config.yaml
n_head: 8
n_kv_head: 8
d_mlp: 1920
norm: "layernorm"
norm_place: "pre"
norm_eps: 1e-06
qk_norm: false
attn_scale: 0.177
parallel_block: false
grad_clip: 1.0
warmup_steps: 200
schedule: "cos"
batch_tokens: [65536, 131072, 262144]
dataset: "wikipedia_en"
Each number is 200 + 40 x the weight over its row's rms, rounded and kept within 0 to 999. Layers, rows and columns count from 0. The size before them is the row's rms in percent of the matrix's.

# layer 7 MLP down (transposed), 1920x320, rms 0.104, rows 1137-1162, columns 64-127
091,193,259,169,212,211,203,271,159,215,217,218,256,186,167,185,184,243,252,218,192,186,215,166,225,235,215,198,247,186,235,257,194,208,203,263,262,247,202,253,198,210,244,196,137,196,224,207,148,173,162,205,287,192,252,213,236,240,205,212,166,225,206,248,197
098,135,222,205,199,177,175,239,192,195,215,224,238,174,222,227,191,139,139,226,199,161,160,209,245,301,189,208,271,232,279,169,243,224,200,273,194,170,281,215,160,205,259,206,155,229,146,267,241,189,214,211,139,164,231,278,112,189,258,217,159,171,170,226,155
098,223,133,138,175,163,205,129,96,192,218,190,231,157,153,190,219,195,262,134,156,138,230,205,178,162,239,68,204,200,211,211,245,104,208,216,282,213,231,224,189,145,207,240,191,231,214,158,279,183,218,182,205,237,236,241,223,226,242,224,203,267,232,164,229
104,212,271,174,193,218,215,230,226,158,196,228,250,184,211,229,175,217,173,225,243,231,234,166,257,157,142,195,135,236,209,218,227,246,169,202,188,214,179,166,212,114,308,196,221,184,171,209,185,214,168,200,235,205,235,150,180,222,209,204,169,264,226,260,223
101,197,175,183,301,233,123,199,216,251,200,198,167,149,176,130,232,215,157,129,212,169,213,212,277,209,141,246,178,166,133,190,257,218,256,172,259,132,175,188,239,162,165,224,184,146,182,180,109,124,244,176,205,137,214,186,244,219,229,157,150,139,243,261,163
091,163,263,148,270,232,149,182,120,206,238,213,235,217,203,172,243,184,137,225,204,141,150,267,133,227,209,211,196,109,203,220,198,168,169,154,178,233,228,182,271,154,179,157,239,206,197,221,193,202,144,182,179,249,237,241,213,236,286,221,246,202,149,166,145
097,199,180,220,199,280,251,187,203,218,224,212,219,243,195,201,230,273,160,185,174,156,284,200,178,222,157,166,180,136,237,166,138,246,146,199,222,214,191,176,170,178,265,189,210,243,242,185,153,151,185,288,171,203,273,192,244,173,235,229,181,212,170,116,105
102,204,235,165,250,264,146,154,168,202,255,211,220,204,183,184,167,219,159,150,209,178,176,144,157,184,240,216,165,252,212,154,246,215,163,232,136,228,209,195,276,202,180,180,157,166,185,177,241,96,225,133,166,200,229,206,128,238,231,151,136,153,214,168,175
102,285,238,218,177,200,227,234,196,221,238,233,274,127,110,164,305,255,231,152,139,260,237,224,216,218,250,172,178,256,249,196,154,124,183,180,181,193,147,233,164,249,235,243,209,283,193,256,172,157,156,240,235,211,198,188,226,211,246,196,201,180,241,249,200
101,154,230,166,188,140,209,217,237,206,144,214,146,191,202,211,204,182,200,279,213,180,184,181,200,224,227,194,246,242,222,212,172,239,239,195,180,142,221,174,180,208,196,204,174,217,258,215,320,186,171,153,187,213,209,213,197,185,197,213,260,207,157,183,188
102,164,153,147,173,161,250,183,134,258,187,240,216,241,200,238,204,159,217,191,138,175,209,225,225,206,130,165,187,171,207,207,173,162,217,168,139,251,120,236,248,182,127,205,204,154,107,193,161,234,209,195,225,221,179,209,181,203,237,169,243,214,227,199,156
102,165,236,219,136,226,184,171,190,193,144,202,143,143,206,189,161,280,170,138,175,175,240,189,209,192,192,196,240,211,229,182,165,200,221,253,195,193,195,170,139,201,178,215,257,246,208,223,224,191,273,165,193,229,182,240,165,185,155,238,231,189,182,277,199
107,184,216,158,136,198,240,236,187,113,226,175,219,188,182,222,327,247,146,189,199,229,214,180,230,207,226,165,188,231,195,210,242,207,170,250,189,187,260,232,123,209,209,219,107,253,276,152,228,185,141,277,240,288,269,279,106,207,168,184,163,203,211,273,197
092,195,196,204,218,209,181,167,179,244,189,211,226,234,186,164,145,217,100,208,204,219,124,255,210,156,160,155,251,250,218,231,202,155,253,223,240,90,194,191,162,146,189,120,175,227,149,204,181,298,276,138,195,175,95,174,138,221,197,181,144,244,195,214,230
094,209,293,202,146,151,175,197,180,201,192,196,185,168,134,237,237,148,207,253,192,185,185,237,164,120,211,170,210,260,185,222,223,138,231,208,142,164,179,229,222,241,260,233,195,147,239,205,241,136,218,189,140,215,223,183,182,229,182,148,273,184,222,198,118
102,230,221,163,233,269,211,170,253,213,169,209,157,193,132,187,203,220,163,193,138,166,161,279,139,238,240,178,139,207,228,170,204,254,205,206,243,153,198,170,134,127,205,236,111,222,172,188,183,138,237,249,115,170,219,159,196,199,223,196,150,152,242,206,199
105,138,257,160,188,182,251,211,107,150,197,197,164,187,112,197,283,199,174,254,178,168,170,198,164,189,265,203,185,227,167,147,250,133,195,196,187,271,168,174,210,172,221,148,142,198,246,262,238,193,117,162,183,221,200,157,165,269,206,162,230,231,202,230,245
109,166,142,187,181,182,143,168,201,208,183,264,191,134,205,196,189,123,227,223,137,181,191,214,198,189,195,158,166,194,159,211,138,245,173,189,196,227,219,279,186,189,205,132,224,209,184,226,193,171,204,213,187,170,242,204,187,222,191,263,173,201,240,165,234
087,165,284,167,220,220,230,219,253,199,230,196,202,171,153,253,160,202,134,220,216,186,211,252,191,238,141,223,101,188,263,223,219,228,151,263,183,193,234,148,202,174,185,175,199,236,155,247,231,288,205,153,136,183,260,261,154,240,214,191,115,213,241,163,263
107,139,256,199,214,189,170,172,172,174,219,157,209,173,200,190,253,248,154,160,230,229,177,213,274,201,222,176,182,189,218,187,206,250,248,272,180,257,106,227,268,204,179,169,213,188,220,213,227,132,217,190,253,161,238,202,167,217,173,152,230,215,189,144,129
103,158,219,257,117,226,237,151,183,251,225,207,134,257,244,292,257,267,203,243,115,175,199,217,265,225,182,193,210,174,193,178,211,186,184,181,167,237,133,217,145,215,189,165,196,177,174,235,133,209,197,228,157,207,207,223,150,191,202,131,200,179,206,282,213
106,172,179,122,141,204,246,209,139,276,244,246,178,163,198,195,213,225,200,257,143,141,153,185,131,178,228,178,198,252,170,164,235,194,224,220,226,220,184,179,194,163,216,192,246,177,217,168,210,303,279,263,295,218,179,228,238,131,136,165,209,218,172,161,231
092,196,231,208,171,216,232,204,191,202,171,211,201,224,173,188,243,172,161,224,226,180,184,142,224,211,175,200,194,165,169,185,268,114,192,225,252,185,233,195,227,205,263,152,253,192,229,190,223,240,191,200,231,202,195,226,148,166,187,133,163,199,203,167,267
099,218,216,182,199,166,164,195,179,258,194,156,168,124,215,254,249,149,213,164,194,214,180,192,207,182,245,126,253,234,257,191,217,121,192,275,235,281,207,250,242,178,206,195,236,186,211,243,177,238,156,286,231,137,201,214,235,196,219,162,160,247,167,116,209
099,154,219,144,211,162,233,178,143,245,271,200,143,201,189,177,229,281,190,299,192,208,232,260,190,194,187,252,232,120,168,189,237,220,242,268,180,191,204,269,194,235,228,176,196,178,209,216,193,268,281,117,139,179,220,231,243,176,240,169,193,273,212,169,297
094,194,286,219,209,188,257,166,271,272,235,131,195,230,219,215,261,206,144,173,230,253,155,247,215,203,231,257,164,247,203,166,170,154,216,219,213,231,142,230,133,164,220,182,116,297,203,270,136,290,259,261,164,263,187,233,172,145,184,185,144,239,158,191,181
# layer 7 MLP up, 1920x320, rms 0.103, rows 1138-1162, columns 64-127
097,205,204,220,255,200,210,210,201,212,144,249,215,175,216,215,182,265,181,201,177,231,204,245,154,313,186,324,208,193,217,155,241,207,182,201,224,172,246,174,281,135,219,268,231,189,198,183,172,165,223,234,208,130,242,206,213,201,131,179,183,248,188,156,192
089,327,158,260,277,189,296,258,189,204,175,180,273,187,196,276,155,192,183,181,222,241,183,219,127,205,169,227,238,217,205,109,225,221,201,213,114,233,241,187,184,193,143,169,215,219,264,182,246,216,211,212,201,140,159,174,212,172,206,168,231,276,176,194,248
109,237,228,227,263,190,162,287,203,198,224,214,242,258,191,240,201,213,192,180,189,211,162,263,163,241,228,189,158,145,276,189,129,136,212,199,119,175,256,179,247,206,221,236,177,230,200,163,140,249,166,235,244,190,158,201,178,212,210,200,132,151,139,233,209
101,248,202,226,211,190,148,107,174,191,191,162,221,170,128,164,169,219,169,227,214,187,160,234,173,237,256,178,224,121,154,236,208,181,202,235,244,197,158,209,247,230,162,161,214,181,262,216,216,250,182,296,227,111,216,232,216,179,223,214,219,239,185,160,104
110,210,224,198,235,211,232,265,133,178,146,232,185,253,189,130,133,161,169,199,184,228,261,145,153,237,204,211,184,251,116,135,211,147,210,130,229,203,188,234,167,165,252,243,166,233,244,222,128,195,142,160,200,280,224,201,200,219,172,201,154,223,143,181,283
105,227,235,216,244,275,173,183,227,187,241,178,220,150,154,260,151,213,234,162,208,214,166,107,128,250,181,330,301,232,133,228,145,213,201,226,213,193,195,177,235,186,208,207,82,206,237,233,194,185,194,270,220,233,272,194,170,200,248,213,240,148,255,151,149
102,173,195,197,178,218,222,226,170,225,228,150,207,216,171,216,213,131,235,223,177,132,148,212,204,224,204,147,38,200,255,265,161,193,242,195,186,129,202,113,171,186,130,203,224,198,207,188,223,149,126,244,152,167,172,166,213,173,200,232,123,180,240,271,168
113,205,196,207,180,220,221,252,196,223,228,261,147,188,216,198,229,212,194,199,141,154,197,178,211,157,185,192,173,211,216,232,138,208,204,225,165,170,178,148,223,261,281,210,155,244,241,211,171,191,178,219,220,227,255,222,198,165,173,229,268,192,219,239,193
103,207,176,131,214,181,170,259,290,226,166,200,241,261,206,166,124,226,236,246,218,270,176,153,166,191,125,245,170,147,226,177,201,185,204,168,224,216,185,197,172,215,185,182,145,187,183,234,206,179,206,165,217,217,192,109,152,159,212,245,267,256,177,126,261
096,205,161,221,176,178,136,187,183,261,184,275,157,247,176,131,237,245,300,167,218,187,239,219,183,193,137,179,167,251,221,235,207,150,224,163,231,174,269,170,154,188,213,213,156,214,180,204,209,322,206,216,197,230,216,157,212,166,194,141,233,205,122,219,197
109,271,204,189,181,200,139,251,185,157,254,239,225,206,154,187,146,192,185,198,253,258,207,290,134,217,252,263,210,177,215,178,217,234,201,139,196,191,101,226,147,126,208,201,245,196,127,214,113,183,203,143,151,226,226,198,170,256,199,194,246,144,204,231,195
107,234,217,162,249,189,170,244,133,184,217,193,166,230,162,241,290,161,187,267,185,242,154,102,219,148,222,209,180,240,246,220,254,241,188,225,191,217,254,155,158,150,191,236,219,196,225,205,219,220,137,199,168,213,166,179,201,195,282,181,267,204,257,168,167
088,201,226,176,216,247,195,189,198,176,168,219,152,256,265,125,253,219,192,158,183,198,218,146,157,249,267,213,196,249,217,237,148,249,245,230,186,239,175,275,223,211,195,225,151,189,243,182,220,194,143,218,223,182,170,164,294,207,223,207,189,206,182,200,264
095,133,179,185,170,211,192,216,271,181,173,215,248,231,232,226,140,172,194,207,221,229,164,169,162,151,273,256,234,145,184,271,233,211,173,141,239,138,195,194,228,183,127,188,204,259,242,115,236,208,151,200,275,254,187,186,181,163,182,254,178,228,212,236,224
103,171,169,212,199,211,237,151,258,196,147,202,168,272,223,170,207,210,218,201,207,212,167,143,243,229,201,208,168,246,197,193,200,207,215,218,250,178,168,239,253,183,171,183,182,137,170,226,201,245,186,195,161,232,236,221,269,218,120,204,218,102,272,180,242
102,197,204,194,146,236,241,192,223,149,158,213,116,269,123,79,270,144,207,183,155,153,236,219,231,191,203,213,191,170,197,263,262,169,204,202,95,207,213,206,173,102,115,170,257,187,226,159,287,247,221,190,207,234,172,210,147,247,193,126,238,190,197,182,178
108,224,168,262,214,179,175,161,156,273,213,165,235,184,245,234,191,234,205,225,134,242,161,262,239,223,204,275,166,167,178,182,187,285,223,239,279,237,212,142,219,189,304,165,208,246,145,181,167,208,213,182,124,170,140,139,194,199,250,221,214,214,150,160,178
090,215,204,146,170,256,186,175,169,211,222,184,199,274,171,198,220,264,204,218,153,261,193,238,221,252,237,208,197,143,220,232,171,184,221,237,230,217,159,134,236,240,141,191,220,211,232,216,215,233,160,183,115,233,246,213,248,183,206,219,306,223,198,182,201
115,206,226,170,185,232,209,225,216,182,259,185,184,257,164,188,253,233,141,181,262,176,125,141,178,139,156,211,256,232,258,227,172,182,195,293,132,200,167,207,220,235,157,223,200,169,213,172,186,173,198,173,223,234,169,180,197,164,247,200,114,184,189,211,215
106,146,197,194,229,186,209,208,284,214,162,265,224,207,186,222,181,223,145,177,225,203,172,166,182,176,252,213,257,208,169,268,261,229,262,160,150,241,130,155,176,169,182,163,164,228,183,193,318,241,197,219,219,149,217,199,201,164,216,225,234,245,190,247,153
105,251,162,223,214,191,237,159,196,142,175,259,212,185,172,197,172,200,223,160,184,185,156,192,211,269,154,287,196,187,248,267,165,150,190,193,114,177,212,200,210,165,136,197,235,216,220,175,265,258,215,185,247,290,166,207,231,136,201,190,179,222,157,211,136
088,140,174,166,236,227,174,211,249,204,203,213,129,204,244,232,132,167,205,220,233,222,194,225,122,208,220,198,245,169,186,217,153,256,212,273,216,232,210,193,142,153,244,212,126,205,282,189,214,274,187,184,225,153,250,190,256,223,169,206,230,244,265,195,206
101,251,206,238,183,227,273,205,115,218,204,244,224,192,310,192,141,196,253,138,185,117,223,178,229,212,217,217,176,258,201,196,221,177,212,219,210,266,250,167,247,205,205,269,165,219,225,178,169,208,171,209,229,156,138,150,187,211,230,270,280,221,239,133,209
100,184,257,246,184,170,219,233,237,253,259,198,176,232,199,192,175,192,192,165,224,212,150,215,205,312,142,247,206,125,173,118,169,233,252,125,266,235,185,222,198,227,153,139,186,172,226,181,243,235,165,201,238,215,219,207,209,121,289,174,170,185,157,201,225
095,226,163,247,226,268,195,162,265,160,143,254,240,174,238,189,246,189,212,203,184,234,179,164,230,173,171,228,195,172,164,229,219,223,288,228,120,190,251,158,173,230,170,209,207,182,289,194,218,207,156,250,202,238,220,151,284,223,213,221,205,231,197,251,155